{
  "num_attention_heads": 4,
  "head_dim": 64,
  "norm": "layernorm",
  "positions": "learned",
  "tie_word_embeddings": false,
  "parallel_block": true,
  "init": "uniform",
  "init_std_down": 0.0,
  "optimizer": "soap_variant",
  "decay_fraction": 0.648,
  "decay_shape": "linear",
  "batch_tokens": [32768, 65536],
  "max_seq_len": 1024,
  "doc_mask": true
}
Each number is 500 + 40 x the weight over the matrix's rms, rounded and kept within 0 to 999. Layers, rows and columns count from 0. Numbers have three digits each.

# down: layer 5 MLP down (transposed), 896x224, rms 0.13, rows 95-154, columns 0-111
# up: layer 5 MLP up, 896x224, rms 0.117, rows 96-155, columns 0-111
down95:626495497497542502493480530473525493499501443538500516535473567517547400521543580397466501469561530526414473512528473469474514490481463492495486455450536530514498510505499516548507474456531458509494528564514498471468428513502484471499529508485513494538566504489489464497483471469447492449492377489419485490553531501581476530584429482422
up96:482496474482505463437476484512499443424507473498433531526536479480474532575512470498510454445462534457535475535478524523454571558526516466481552483501534461481503463489493454532575522596500503458477496416517511486413522442522449482537507491520572483448511490532456514568468434501479482493494493491518499480481537519517485482495516474507
down96:525480463507491515458488555527482545459436519557434477445476541460523548515421451436512569525509490476488529497500508536541451434392452546561457471537508549517512471495476474551533487552512552523495460501567489549498500471488435517545470539523539543523438518432497533520587464522555491491472561480595505459550495491447555479535495501508
up97:417576488584526514435485543532542578538515433535496452516549540457518458390517478513437557473515539444495403496577505534439525537540510461467478484557450554575469554467458565510558506433418518524495579491477480516439539502515452469433514515599535473556574484614464510475401554404526515490516453418439546587401513539441399548439467501473
down97:480491483579389525491542466540521509429530538528474475550479482502477512494488428539364524487510513514548556477541504528606475526442403541489535462556550556419501546552595511516474535509466452466522510479487429478512462487501438485594532534508448511523523528481513571423548471494548453546506512433550576444487419510455520516439521451528
up98:499509480519513417561512469489412436513531445513396510543469449581562560514529524491499520507528444499468531439504519472464520457436483508464544480509515471577550443439465573478469499493484420441576527498523501475402485496519539524528506471550483472531457487404491510476508502563490467547514523495539456514461480505528515422555520467491
down98:478556535408442497542471459508459557474475479476439493502458496566482567481537467481495488493439448544583511469488535476499513535542523491482503498603378460487455412471564427521376526456462479430546542415531508498486461505551453427488433534456446570557424527548570402471497482437502507505489552551508516504515538561459472542483439477499
up99:419474481555412448524514594492489443533475474499544476513513492493551528458487538446499493549519510495484485498554503467546526455567503461455528487451474551460464500451490461533480534502437548558488399494548535464502516542520521483540551459479460506410454572529501516550533533531477497533465496517561488497463526506495561465448506511534
down99:457448492515502474465501489533537524456513479493534484531518461501455483510475518391542452509507523430501583493487514491569565566481435447451513520458474504463473525486501477454503512470464509477536512505441552538456473466522495498438457494499492525433536490467490501511510453533489452476501448479450428421475487481555523462548548461501
up100:427553493491425463535532509531461472484543481456555501498496438536457543495475467436533526539544493505497483505460549540591521481499462452506433505488487474542533542541529486474560544497492505544553512471538485571458545582537520523408525553487437504413481446479474610541442522500493500431510511457558599475444545478481516526500476458478
down100:470542487486478451546476495495452445539479438468528465479521494494463486520528528438513542549421596510485519564487496509487549564460484432460543513455455533503533501473475553474521562489494542455425507475420580559526490532515535545423540533480514506469528462515477466534464501485553532418517581518527533475492503489503467556492512513519
up101:507517430550531511551499409441471422493460519568600512538511411485530523460552533530415489468435454452509499476482561522449590513472471540504455484468617545588471581422391511466479434383523460407546520403485507541454482506454575458547492487448466351501553457474574460426439570434509477453461478494503465557476504456490511484511487512471
down101:429530477451481435475540494421457575439514582567451443511439552532506553513490447495452517469593446517451538591475470545521453536472434537492467449497607449523484430573495512580484525549529416557554556519501493607515475505499511471435550547481516394521475492491496541447489517528511497468641511525459539444541557525525462577483492479590
up102:536536491538519492469504456496463512453468506494525471489497487477498477497474512466440524509496555479584505488480504502528508453516528488464488529517512551462511535481547540497493513520433487496472485496500523498461554541506457498511506497519514540519472517498542519488513494511464548440535436562485465475526492446515451513483481503487
down102:512497465480522496531507511497498481536479499553429528506462439485511541533416502513511614473520466522512523526559478498577454511495407519484441459482537496503555510578459459457474442510486508427480550486572446498526493517521468503505539492501478466494518494447506503501433450446488511487455519504503581481489529508449526483533513498514
up103:486557554526507455474447473495481495536505524537504511497451481485491458521488444493500484492498446480485606455521525486465489569493473468540476464466524462459526533488498485519537454515481546551474487457527380464478524518575521528538484486492542515561470500493533510530508503544474565518519479469510564456468524559593547518452508458515
down103:474494497510447492462456544502531518520457529495505501500469498464467497488509466501563431506522488482514458468538509433481535485521500520481519492497489532485507439508504544465491508506473456533467494490492494531481522536510497476501548509467494487494476462498544489504464519486520517518457483440512499533497509503485509520549453500504
up104:565500521544524516513536508514451550489523540527498468551524463514488492448500438486492553490439449545510467545473477486506560531477492480462493487511550506485483561547461598501573509412566464538464556469492570562572498460513469507523508487529499472470416468373518445469486424491460493471478497437504515535542525508551549416538511507469
down104:548489500487545537507509507542551470499480506530456543447473465549553500509511558499451527479489527483557509438501490479491484456504517513530492456535516552526490453441523481558466473492480484464474573476525401514473485558485505535527485488491444526523565483513505467544466521412504458534536609527515510472531543449495545468516516543491
up105:492501442452482486565542545540453533463518482486467570532464566554539512504449478524474528469486481489499490520508576443508475487500556584545511530535495586505510439474490462490465451512437535537526495458413509538504511544509464539514494461585537540488494466469517521503512501441475477543510431509503566488425462488513487436413545545534
down105:514466537513462511460441412611484494462495516486557425518469490462461463539522582482511473501436483471528517507539507541445518453550519492484479450408458464508469539493496475515553473518506521494444494481563480515523468485511467432492454445496480492486593528470454535472494563552509562526487460563481494584477497548493543537469499393553
up106:512493520529467485480478483490502454454492502543542478474471494417444520636478501514511599472521489476525505458466515514514562496503485480534524488529511475444536524503450531544496508558537504444450496524500474509486521483502498495495491466484509473491496455536488535553590495466516544530432499492531582524459515527452540461525537475530
down106:508551458494522511518550500449478508545476506506470515491558448524505587471435514461481490513538506537507478492488535537532496495520504507455524518507469466504531537549447437484478457521522512518497524474537536461498480531522516496522527522553495428466502489544502545459492487502513491477535544476491464453521554499576412515516498530480
up107:438502521546488579523564511427523500496485423477463490463469431498459507488447498471513546558472423506549549505502485478478517483550526472477497495557477550457491471502575511462493556531497464517458496513587552524522485494521529492529468465509435498522439494498566511470496506557451506412538522481481386456520472476523467457442505556446
down107:462484515507493517475521490537514453494497479510496562509487564495537536476544434559484459556498445523501506491477448462535504524453492500514504487484460467519438527497478517512504519509449542507557475433447415472504506450514575432443479530555501538535534481444508529474482571490546515537490527479495536457481505476493496536517505486466
up108:505470570465468474543497430455521505472480475549566531451575551534531456483514483505474537441494502428538503473471475504610515494465490591514561555542494466486483462507511546472573517479539483487486476434490493545534513509535396447560558484495519532552514400516472532460643396522466432510468539520548440597570502475542461590448583473510
down108:497509525436483483450541468554479498483575431568505507503489522515484542490532521529438501486444491437547522550450496583551577522567437499480541536491488506396466491512453502511454553479450514485607564594530503561558519581494489526530431468524522540480536524496462529530489589494522445571549542470495501479543477514460508482455428513521
up109:485473478465457517421450475451465510467491461510567491509515547519517557477494470496462537565452491500446462491532499539524638488524490459547469488517573435532508538502492450523468484472441502535541503519468428503499485505496527472411505509518563561465566546500517441545492474537464506523528511510518510509502543580510504496474542530535
down109:534520508479496488561498454501540485471453503481522485438503478466492497539467481534511507497497505510555511511545475548493434486512492466530529488517484481525488510502487543507545443538514526536495549501505517490525496496492517529507497503532486461471446498503500473475475522488507518511495507501532487491471555487518534492482474485549
up110:487493462501557557524494503542455521537424505467496554509572632523528508453484561537478470451480498521463502581440519551437534466451471621513546496563482561506463511449454488512539548550521587483473525511532552503531424457444529597467569563509531473550509527468538536518527601461481532584490477493483509537478506479500491496474534462517
down110:518512471457534476455478532482506441468526452556538531439491587507434523470537503527585445486494563553497521486533509450505465444548464546505528506480502548460500557504551555474441509493519500409426430524409544482412517480480557433449491436521465534464567475511470473459469383480483500473464492412491529522557579554481482533462470490431
up111:548480486456462476489501569476484448484494464500548478545524464578520496440461522524509499471451505474525519442460459441497531493519506541495527476513439550518515459482478477545491497507504485465501536471514479525430528457522433513516460457491456507506483466499398480502531428482543478548489547442475428560489498539477506535490497521519
down111:558494482458503549501535423459465540510536506516457550450498512445454570468493543477558536477604467472539572482508506497513471547490484543549436449494499520603493495503520474575549414611460510479513507482521454538455561426467486486503485446543475511442457511505480513509468466498500524474509527488491535462500515511428520483474506501427
up112:504474463500569513528503473506531499507572514517474465525573547529569484455488531520475486462431523518547456418463462538489450491501541409524531592520489482409515467446481556468532483487576520507546512444514527524542455498550439457544475437450453491444435519492553551498466525527449534529499521483469474530522601503526492532504478483471
down112:505463514541500476471621492445625486494546555538368478502515451474517459486499543510485503499450514532506487481543467579507447491484481489514525407460489462486498493567475509450489509478473430481507485500495419373514518510435481440537513485487479527455501530529497511474472499471542509542581590462430521465502527489509530482492471527440
up113:441561465514476500584506520551454489464548493502467492474549485509521470495479538467464498559519472452538497458460581483548483513479502496452520469552454487523548463534463494454536515513550565442561462532469477512521458502535516493469542494522489481526472471470525474495541426409535475487520460542461534475431516504494529481531436476538
down113:461500511542485499478463525451477532516467456472503518496440465533440528551518475431529562506520477474504504566498469508540502497495509459481500434517531441437420469483486482539497507468529540536470589511521450469506527494530459508516434521540504487471542527527533525527466507538522534419454482479537507545499480542468468519513564499471
up114:524483416501509506574464447501412513481472475555552432440435511470400520553502525423484584567515470448444439433495498498479467459509505491545659480512503515512481528513491484534566550386504495511496532430433492603490443562531481459498506485519454528490434488427594466474516457509489439478457432507507448460561496546534530552510507593498
down114:459540501522503482439502528475509512443509563481439557527504570500457523498559457525496528506512514519557467519490495434516455466470485493487540480500562483397472455501533500452430500463484526481541490492567524497482595546535513463559542536487467512495523525477551509549455513520531496466565522461515479476455485538525555499480464428510
up115:517518480569469506505469572484512541479463507501488545499566501534465430521574487528511484553430442492415427493526448568473537467525461457515507577449614570503537525471588536513488494500501524505593510418505457402477493561477478568470543503547512543552454569462544478498517474553486509570505419464514463493542495518438452477470487580472
down115:509521516547489488394533419434527483539584471455427531507515514497537471535490456530486486588552472512451521482521397438500449530546500480493523493406478496557506541522521481424472495451437461461593509464524408519499591573490488524446536484493541469503440528459457521475581526508504563517552435515554411501500425477455500463406526521495
up116:530418505569464480525414491467455500570539552493480502471543464525523459564470448508505526452514502511483537486461503477503504513566497514515411471496475451496517462548488519526525506511494477533525542541449528514545472511518484431576534521450508562513509529528477473461432458514452500462523526469539494451524460401478510476474583523508
down116:518506511499470468513482476483471492546488452487522475464536431507472466536495455492470503514472480472517499497536465479496477448548464494495533460514476500516525490492491527507474536501515501495488545500492482437505493518464472469498455533504463518501476494505477524521514477490525476526530507472525473536496488499548488538506491467510
up117:509518483435474487481459441518517509495473443456481506482493554493478514444575521437487504519500516480510492541478519481488485490394517537502488538482490513477514462534549527502497518544531464550445527476499522481491427511475423511506511443500464424478531474546467531541573501515566531474477491473489467495527527501529448491531469518481
down117:503484488453554426500465446461586495481496488449480477528429494502457539559448539495566530513435539552466497419470499506563490470447436499501518531450482469487480512480497456521480462538502459502455476512526509495495540478557527442514506486483520477535527530494528477523446428517549485541441481476531558578518494492525464543535528427484
up118:525525540474540480544439535533510544492489476515470542505400476489538398453522468463519524505486540482471560472479529393529486507473479488519527458504526532489529457481541522524533497579424485450535472493462464497478467537471494481478549488512498516470478545459538505493489479497622522571514501553467491492457543519511501489542466540509
down118:562526445454518463489507461508539511528532487464486471525544565414509575470463550501509509500509469501501495533555450572499436520497484441525511394481509469527514499565510496472458478500530522505546552511515461466523519455463470459544517499445532507501528478495534471471498452446487499547484446452559534485542549486505516452490460516460
up119:551520452468518369583514509482513512492576534564488495479524526469465591519479485541517455538513646476502499487389506554444517480499527519518428410524414457511462439578552462504556506653461507392565423507431552531477459537504480523497543507566442483506401481506488573477535491456505500498487540503422497430555516537558465543445522537451
down119:483484528593563557508463533475499550484454447586469606555431472532456542534563517446524517475563495452521472553518408511467505516579547453464470496491538521476510478502567494511495526468559490507484569533508499456540517510462514482455516562533476497443464495551515425563616463625562581459527460427603467453619556561509500414500544512454
up120:460490511506515464420527460548473487521554510410486537492493554475527546521470485555496446516519500518468515517452543535568426487508501501532497483487535537493499456560516507552502443444471505470549462479467503501548483515521550515556459520547466497456504439526530557426535494519462505482574485530486523467513490453514520462459555492471
down120:532489512457507486537526540505473496477471542533502484504415437524466521459456512418457489534504490496467544522479483442480538491513548539529475580574481571447528470474513489508486513539527500553510557471595542522504437460502445523516472525465497514520488541491534524563441449506477536456535567475373513527492462514480505527472534457543
up121:499558462555470445581544454472493464507483536412469572491495480485557579493479501484523506496418486514530506530449499445390411499514444559498491438585490535457452502482532418458458493493603493498559492504489428551490536512482516483479439478404497435562439529462400529458471402549509543480476545515526578445516475596527566530459541447406
down121:472431512497456472496454560524554505438533449438491583454517518615451470481550509565526478475438481566586520546511556454462438493469533517491564548580498398496437503448516519480488525610532562524486442470486421523541497517429543533490461500506498489597460445479516553489475552447534488485440442537489534504546555518476481568427503507473
up122:468459508439481431518469394522578473434531512536585477543526513523466502552522500571456511515540472522453431456531520489470453525516526434491541511451480544511454500466519537506496540473502514482481471532541493479413494479520498548469541504443480497563516531408513539505569543530498578464536408488452488519471468443538588456531534547549
down122:513446552558473533494546485476507486523410539477471486519473430364450516549477516477438518497464447548516475557526500448550520568460497495524587518512542451561510571579553451477492536584456493540473469524447508494569512482471545510529596466473529475431543547444603492518469531545518548585475632491465541481485458482430470557450508477433
up123:464502548550503544497445540586498513556501514495538508576485460487520444480474513504493463512499546550437538574468510532491544445522539520498514529520538519470451440461577516507554548463431496523551426433523481414482518507549545477483476530497526479544481563501484517521497502532461534509504433445470422495522504468455518451479464506543
down123:439474488532525497461507455524508475504469502500525539485495486482545506503479402470429530481514493480486486489466497545519432479500448526469499453473464536454597473541507517509522467543520504493554496592525448503476446491473405484506491462516512537440477453508526463529484449527529466450491581496478511482405465544566536512561502531484
up124:527507476458463476589513496423520495500533491547509550498441459487513477500478515506479541465433468396500448518571511510566477491537534427487425514477455481588465555530440562506493475551509524433512447447451496502481518539503486473538497488529575548483454520487554465472509475560549486428476529478441567442549463508468482464527492492481
down124:556461499495533457564458513527472536511505487452484495440483557554525439440482572499498505510427572532489515510570522528501506448424498552454452501525509462513534538478493519479521449449491518435467471494530486462519535536499547488513462521477511537501595494466489498453495498496533508538456512524419539503466521481458478502469411504581
up125:482474490470500455540541503370488433510543483545505497506426463620531515517484538478449552576451461591549448461499510554572478516361539531606536469525454493525489555488452413463491518470471541426502486485466465450544438538500524434532532566493544474493528532438496532437533541542488448513500477483517527572462555435582563424514435534594
down125:557502522519480554455413589559416501602507500467496477467595465475526556489501428471574465531595502609464536544516497513497566489515554439515557494555540505462526463482480496554439514479483547493526538551456531521559485459557593492521437440512522467496486527489532485449553463490467481510515403549538514355487534489434574564433474394487
up126:579523517515449436541523447496427512427550553467349452468511507515484562516543511530458589537455534467577424584505450512488475490436479563514482423541557563426523516481482524558507460512516482505498505543528485448550518449494540497440517579517410552487479574477412522505569430481467468571514602531450457528452460534494478491495501550504
down126:486506413430541510433428510507469529496445550474554465438543484479486531535495435485512484452568550525408460473584604432415416523515528394532551535506522498499534537441462548431461464477468457478437471429485543580473451554555532588466554492433518445522488540542406516477441451430520529446437425513460420537505515448554449603531489453534
up127:385629499519494448517517434473446548559497487554528502537503539482487505482520482577473464512505413515543500467552533517526511490461515496500529551466454501549503428518456452418509470501554583525517543474500436540455462523518451505475498522421469494491502506517542523504494439526440504506463524494464491553487502417509448483474456412421
down127:484553403508494511555502459485490563542504470548529521489488403454522524552487478460464501543519589553493487553437492424536454509537507527539497467497522392445534516524502447548505551534477481524493502459512450511535440436489491502479577466513492461554480490547493452470495522485520513472553510483559551470445493515505510479589460489430
up128:514515554530514434435482460539570449539420431497543496536487571544496465459505493462499488465491523541528510522531503430513546478487530495480523497488513556489457497488548525485509520491529523516441520422544524466548539557446458517565517562460513630500538526496472519523526479429487544416483527501465515466463511514453454495508486465438
down128:496463501465475486461486519477501524477498459506523532514479546496521451485450518405461585524524557455457501562508472535597439414475419506540472494504504476582505500456596529572506511473520498508409505489558460499462485530437511526483490447485544548447499450496491516459531451490510500459522420515573581420520504494542511498561490456535
up129:557490470459489451474492437454609477441485568491481513529501520510510471561478529463554516471385499522542489555422482512461496543491524553484539471523529563534484488535480511522461516553519430547490564517550447546481466522508517475518528519554486473472467575535445476528578511537468528485442484544521516615494454451489474504480484519521
down129:550573469516505508498549539441496453485517472508453470483499555552456573555515518442477530515496528547553529491516432535435495489474528513452500494516529532489466514503478559578482503473481480483598595479464488572496530480544466498486547504475466478455500437461479506489520432481465471531507577552521509521565506526447540583524468520501
up130:437482471453468539479480421543550483485516548512551510452514504553527469487491515548559455481502456497541458487493554475487509510489517555543534482540476549457483494447493508560459487494531428442488462490471522482489527518488556590554460503525495503463426511454425510483519475529507510516372460505464516535497501491496475451513503491509
down130:536507565427534549435450417487491539469443533486542510464505597454471539451500513436469547536519504383461530461450532594415523590457486527488538529500456498534478488596550602565528489483549543527453465496529447482560550539471471561445527473613519540451517563504478524577397531518436517527367515548448626541578487527584467544525538571519
up131:449534507533432445466510470487441498536495489578524495554524446547471492533468466411450490558552516472533471527469535543580443493516564439509430475459520532456528485483491536508515515541444494414511429493528514567507480456510500489481496535525517538453543469511523490399555470523494453456556500456474591548485463466432539538532486495557
down131:562500578470522547518473550531472498445550511442431543517486584502432504434564510534605453503511483498510515382494499531403543511451433587556524518472482536569462469463480482498444551429526495569531501493527521459535505509453543536493535474522427496470521547518499525497455476532494505509400425513470420470494520539522527492464484458492
up132:492504546541519445533491471513506457507524472504493540481477447451519466469508564506455440441478502477427517488524452485473485553529488483501412557527528508510512568429477557480452556458498474451454504538548524515481548491500441473529485469467480463553492490482494449505460479525571533471487484483497516477454471562479476512461482538514
down132:534508511457557484490503489541430535429551516503504495479509539521538520457528489498551488468501477377532446453467454519566498466523475458484527430494520516495522534453546454505527482486527501519489477518536476455490533503485532539520484454459504505511534480486528542479524552512514468506448493492538516476547482482520478520484466481521
up133:534491488422433540497490499518552446501558437494467513521493451463578513523511405476517550539496531471560482437513524513517404549509486481580560502492540480560515470536530497522544479478419537412465501541499452475514474578526511549485474532551480504527519528502565457531531510442483478509433493451526468464442514511447550506547468455534
down133:518546468494485479503462552530528502523565554535571528482494534507453483538535516501512406475510565537484562493489529515435548581487444503457497528481425535523514548492488551506486513520502472486493549459492518570382522544561508465544522507452504493485476473576478462528456504571465532502544486514475474508529466506520447484528486529508
up134:501525447418486562525557472481504511417530544531524521531462513446422461488518573491421511483458507455564485418475514424463445420571378420603540523523606601498482471511565559479538506488541529444508478496522519493491541509501539522556482448452532415521479539552483552520585514516535438504466502455469475478483597498591498525455540518501
down134:470459443453579452496501540543521445433523537477478541398537534503497430487537536523509502469527503465546447431450457459499505441480580530487505508521508557517545456442416591542560490532455498561493435445543541466521591433502438496464451508575442446466440433494494482488493509570513540482486577520495432500548545505429528466576574544470
up135:510537562487471533468424532508559502486525536528486478466543499497516497562484532510516484482466487503503491506491478497479501458578506462528500427487498552534529504519507461456493535529505494484519437558428501583435512500512489555515463524439484427501459515508543490539541421470511574445492412493450553582473528540534441599508454482596
down135:475522486554513513455492551546475464516519489430522507512515498544501526442529488462553415504534508457538466549487491487562487492448514457499511519433549532514477433460469518513543516497401510522465551472468535499518531510469481510478485477556543487481466462511467502488501489470490441538490498421492501401520539454522535505495529533500
up136:520505489496433503406517406557432550505470494474537480512460530546469560502489469489510476464534480559482557434536491469493550526475542505504475500547585586481465481469478493474495457485468478521558535542513516544506500441483508432529478550464446527539473509514511568474472464479514460501541502510511530549555528472506457424607468524450
down136:533450508548540546477554497554579456555491522489560543567420535515460449431502514482430490487506525534530474504565501484541446526502477463476520486502504482577466497512509478455475436510435472521510468480505522547527460520524460470482543516507546541558477490536473556472481500475542459501522633478467502511545531491475474449460550492519
up137:475496470511482561512493558518453515491508407506497512484511563444525520482521516495460508490492522433554520567564545522445502544519485500503482423538470540416487503544501495456487486552522487457456468550488488559569465558486460412498514494598536544525478478476414543570454453460514515432570500495512543491458565477541497519429515538429
down137:568500482502481483543575483404550477440517542537476409493526534542456478586487516515473486467494486504490523465476540453525512435470534469567481512565532452572495565485528468500516549469570442487491468522496493505467538519509519521512432478424391531507544557505510515598531543524478466544511422470460502473504516518559464483504502500467
up138:539536505490457487506558527468512493516400524519512440544464488505532429455524487458485470508497517529477507507612524530533525492560533481541452482451553485430517515506536494543453496512427532525477503512525516478496516495502512480513466498560511443458487458493506458485516539503436479512493534457529474514564451495489514464460535467522
down138:514490491469508523500554473505537508519535471470468498498552443488501506477492506502512514503515541497475475491497440536562502444505471466499549480550536517543555495499507501496525474489513507517445506447493512498538500502526571581477518438535502507442525505466505501531509523561537522528478439464491520549462513479496527503518520459478
up139:476509471446493456530501532510532461461480510632549516498474489497518530522536467493489476507440520494598535549480498519518484507465487504523515521544559541471505532516500532506560493481449537407526566559472503479471457534537493519497461503433484534513498456484572475520460535592481540448482509457477592480488518464439451496420493467471
down139:531527452456506564537511539475426433499544451445503532450516445500497579393471499445454489533515493437544471346472537422549543468516501469516483503499531487522457486531460582523399504455448517512604435475588486558569548464471474442463505421489607467530458509528517509479526461507462469541456499490468514543537560520497476516504578530533
up140:526502479456454502438417532492429516498528530451532467500491469461454488529476539454477522453482533513428527483490537500506531534470538531524581520548513495493572524489482459534473495564468489521489457506473515560508458553538542470506484545495525507507473440538531500526488515557503476463481534537536518496485522504551434522417545537451
down140:483471435509477512515457484491506550519611538479478442510533483504529451544473505466448497563479531530449549531461429554470492548421520503382527474478528503511540494428509493437515468509463433527551486455524509447528519465575505521514508527415454460473498513543544531476441463510440499412450496472549619568504505520508531492443483525482
up141:526496537492491407495439505462510460472564459520488493476512600491484488523445531486506552542412482489525514505424531464485626543581491502532539468563413524619580496507526520563468515481487506480580399511460504505520513427549537454526462468485486555486483471470515529476605471426501469525566513544493455548486492493471550507512482524500
down141:461587480448484466472495529479436523529460553560577540545531413537461538541518512563463489489529466422457499484435516537478502508537530466545424473546528522472536479556432509440412582508502504459488574485458527525506500497437443481438519477487445471545468521545496556489556520523536526473571484526538551448494521493549461529496496498516
up142:398476543468507573442470487459585488464519562446446466528554529539454524505524511463500460515524487544548553493532460525470527533542553515538495461535506476491475496468498547503526535468536459525547543457419495482547510451492432474498470536455501454519475527525490566451451511469502467508541433486480524572458499578488422499486470500520
down142:553486548475562486496468506506537506571532564467356528416567548475444517498461498444480487478639479551469427500507535581477571520458448574506514483544464478493540482516484500498473526535514466395554544446577579461600423433498532557478550482468470482477505539546556487559402490532513463519434556552521450495488532513479437542386485562476
up143:512521515530466508488393456497561496504476550465528420526537508454397394618503570584475485488561469556458467444545486544481542580499579525403529567604466445532430486576583504555586571521547523438496508502624531493561432406503516504443438507476513560562552472388508482526489517510442483522478528472429535466440501445518611484574533535468
down143:560441546577539631624512509422612530511483520462530521473554475470394445557489532442453455563497461577403382556601456542479585569505550472482639485447444385542466563524551437527432515567461510485523579558487556472540558467468635520435585447476554598446554456495552468537495457532565584654370471489528594407539445449441472604481453489485
up144:451531534527510542510456470477488437440573451444527470488581442437472460534393579547477586528525594480521493551547491543456531549514499551510469451571592543509500420514399546461435503504576448429521462522450504483540482416472502609590429571454435518473485452498476521496509514411561443474402428457445609446478474428548547488560526654566
down144:364483538555496412497566491516593390558498554495459544468515425521506444567436530501517601476453422431464424529438557463625470494450495592508436490531534553509481521456442446477439459549505564510554486470539439534546660485542498456513471421547548522490442582429524505543400510518637474507513502477419504513420493569530507476502540518491
up145:412472507522470519481537535521410521477468469561523512484519495523530486558564487511494449461469496545496560477499438463556590453489566466530506480480502500479498514481480510565451469591505527515520508493476511528498509517525534515589454431461460510530476376501503499447467565525460520470467505453563494544503503571527427444517447510536
down145:455571511497491522518524516507464533510429531529542530528465512473453495527446498515531479484517566481513583512463551488518582505523498471579489526445540477511576499509432549489416530506506502465518437525444527534547540411516502520543455500443482571493494422504588543405515433501493486471418528504443530553454485510495404573521443502538
up146:467510510482473532467425440506493470570510459521473481505480445499378435465426503427511430472469520471445447534458523507436543530532499534513503492445581473539491529476537480521520567500492502529550528471495549455487553556482428518482491523398517544555521486503506505503485497472540490420427514483450522533488545585477506453569520475509
down146:461453527462498490486479521437493525538495554556540526389521510526615556553484419505551556518473410438489445442441515449449516453442498448522487448557504584435451508429544484475487520531526538509467450618502489546491470506524544464470452551433472547501458535430493543491523503468551473475501486516456603515427451552527528486494572496552
up147:468477494481526532479480437547509484451530465531542504475490511463565501524476403433444480449406464479585538475507589490528497546499416547595524476541427480512574528511457591491447450494544546471508572571493443535476458488475466456456413487537491507496534460513561520461500486490509484469511448529459533481470538536521471448513484488463
down147:438574505515510551543490495545503524519479519512538434416539446507551495524414464468518506535437497494462489578541471437444483464471536499513502531477527534419592536523455474512490567475443460487463486417465557454482517484557474455524497453472465461511485441490461431492488509585455457502451436497579514520457411519484544537526506450532
up148:490525512551513492533557490531484436414593492592533501534479509434550460521470503421453567539511540452476480479488567452490480539425416499499502466520541480543528476491430464485458457491475480506507505524417495479480589468518491532515500559484572497483534435440497585597489435425544471489527544495507556505523477512562396462515500587456
down148:416489487595510501410492509592456422499482523489539449461454512442505488525448517499473380487454540439504428508439496493497476458473544471453548537462515454457530495456501444464473496525478482562414417489551532516551466436474518550526481516521545458444474489523498534486448533480449530500508452547503524523502526498512481464508567411443
up149:550469493459500572578430510426452433481597514456446458527476432539521437523425439448519471474477513476609473484446564532519481499489427603532527500476549523530499414579503461408543486552546458477479475491489551561441609444579481457551447623453413526573538430433527501429553526497543437495547509512515518493544522567487478534505526463484
down149:565399424475433452466557537521527445532508453477461501475479498521510497463464453509540501502574562517517541485607486516528465503469492486504565452502529486506498517475542468523537562369523528541443436467477492525461417496500478495497585485406478456508500535430465472514535446501418545472427494418482519441491516487507493510526463560460
up150:483510534488532522499475528452517504489512521469495477471485513470449476518504545483498478523507491489506512477479539485573495506512476455464479448428496477470476452502581518480465458508514464530479461454536546453540511511500553549487465519469485434479462505486474561545440535546520492410492522424459533481495505498604478450457524537465
down150:475468505545512520526470527539519520478429522551548507451566530538481501481505422504465531492431538507537470523508499472479550520468549419451471501507503521423498488502473563489423520523506452454566470551435453524504494464563506454484498518503499427488515480499453494520505500549522461517504478497534503475420510498528488498483460520552
up151:546502570565506483527580476477487580478530567548518477506495496506495471493524440504454503458576470530573467498503487487486587513535568464533479509478438445546574531461535471480539498497462456501509508493458574485495519450495516498545472519541497524490492514547547485433540563492459540520516553485518444541521520482477454519505490521539
down151:519442502476494499514492555503512522455575501505427440564486437427570522491526441502522515485431500518433525530507442480473476505501487427469496553515506484409459445493597539481530524472493561472503470544456449569519462505466493382479544489542547461535511509573544489534492524473530466457436612457495454433550533497516567431531484480463
up152:487555437531509499562560549535486480425537496553481470477504489573515506509575588518465515474465464442546496454417579475435502573520507444525454447518448516590535498461538562485506559529502440490427532496472466491462561465432475459447444540550479380534575471442590493530474443442497441529498570452500438600474446448506453476488497373533
down152:553458463417522473475484482551464489490506489421522537516491615451459501470487522502515436530499479463482508579504549530493496485476470490496442484479460553501533446538457500498489504413533611503493479514515519550489534557555409467499414499534504588421537522507527539500516536501515516479483459466428447471632538538520533486425431514526
up153:490529487454478468501520508483551530552545473544464489402537506521484530510474540443577553456506493522451509512456479500533441480511501499520558478466510537525580491534477505472522488417440470462523465473450502519503486506557495462570475482495503496510493525508539494549502480503475552542546502496441525478450492540506524510499563496527
down153:457469516455441475461570552497501504492536528405501489536471497489508485522487506455578498486443534463523489507469465482488501497469476526555480473496465477478419496550509484546466492475477515550513504507527485437529397447452528527473487427548500505498521481513478469527520531532513481505468470551534540488511419513480465492492489451456
up154:549547523421566499519444511515508451582482515430478602479468507542491503512496536501545526524459540484551560459520487469490438565609522506526494548582440436537547519534426541548428496523579416556555550501487502537512491437535594465511529456632400483495517479474503486505538549492594507472512449518517558535585485527446508476520483485435
down154:524550536491483481493456527484470401458538419470594478457479487407444511425536452559521394474470556494505512523493493591506567562503485438458459484530536557494501540536454587506509464453440566520460503535518534505456536515458505502529474482413511582557502449536457487457501441494460506519503488550490493569451506547594431518537503552501
up155:535512495458548465468484481453497519551437463497517504552520465521523530495457471468506521458541539469481514431495521508479582515538542557473562496517554511454392482487466449468471505518466465473519482530534484490500541475503546520502505518566536519534527503491517530486441464472549480503529443450552527485486513518521513478485517531570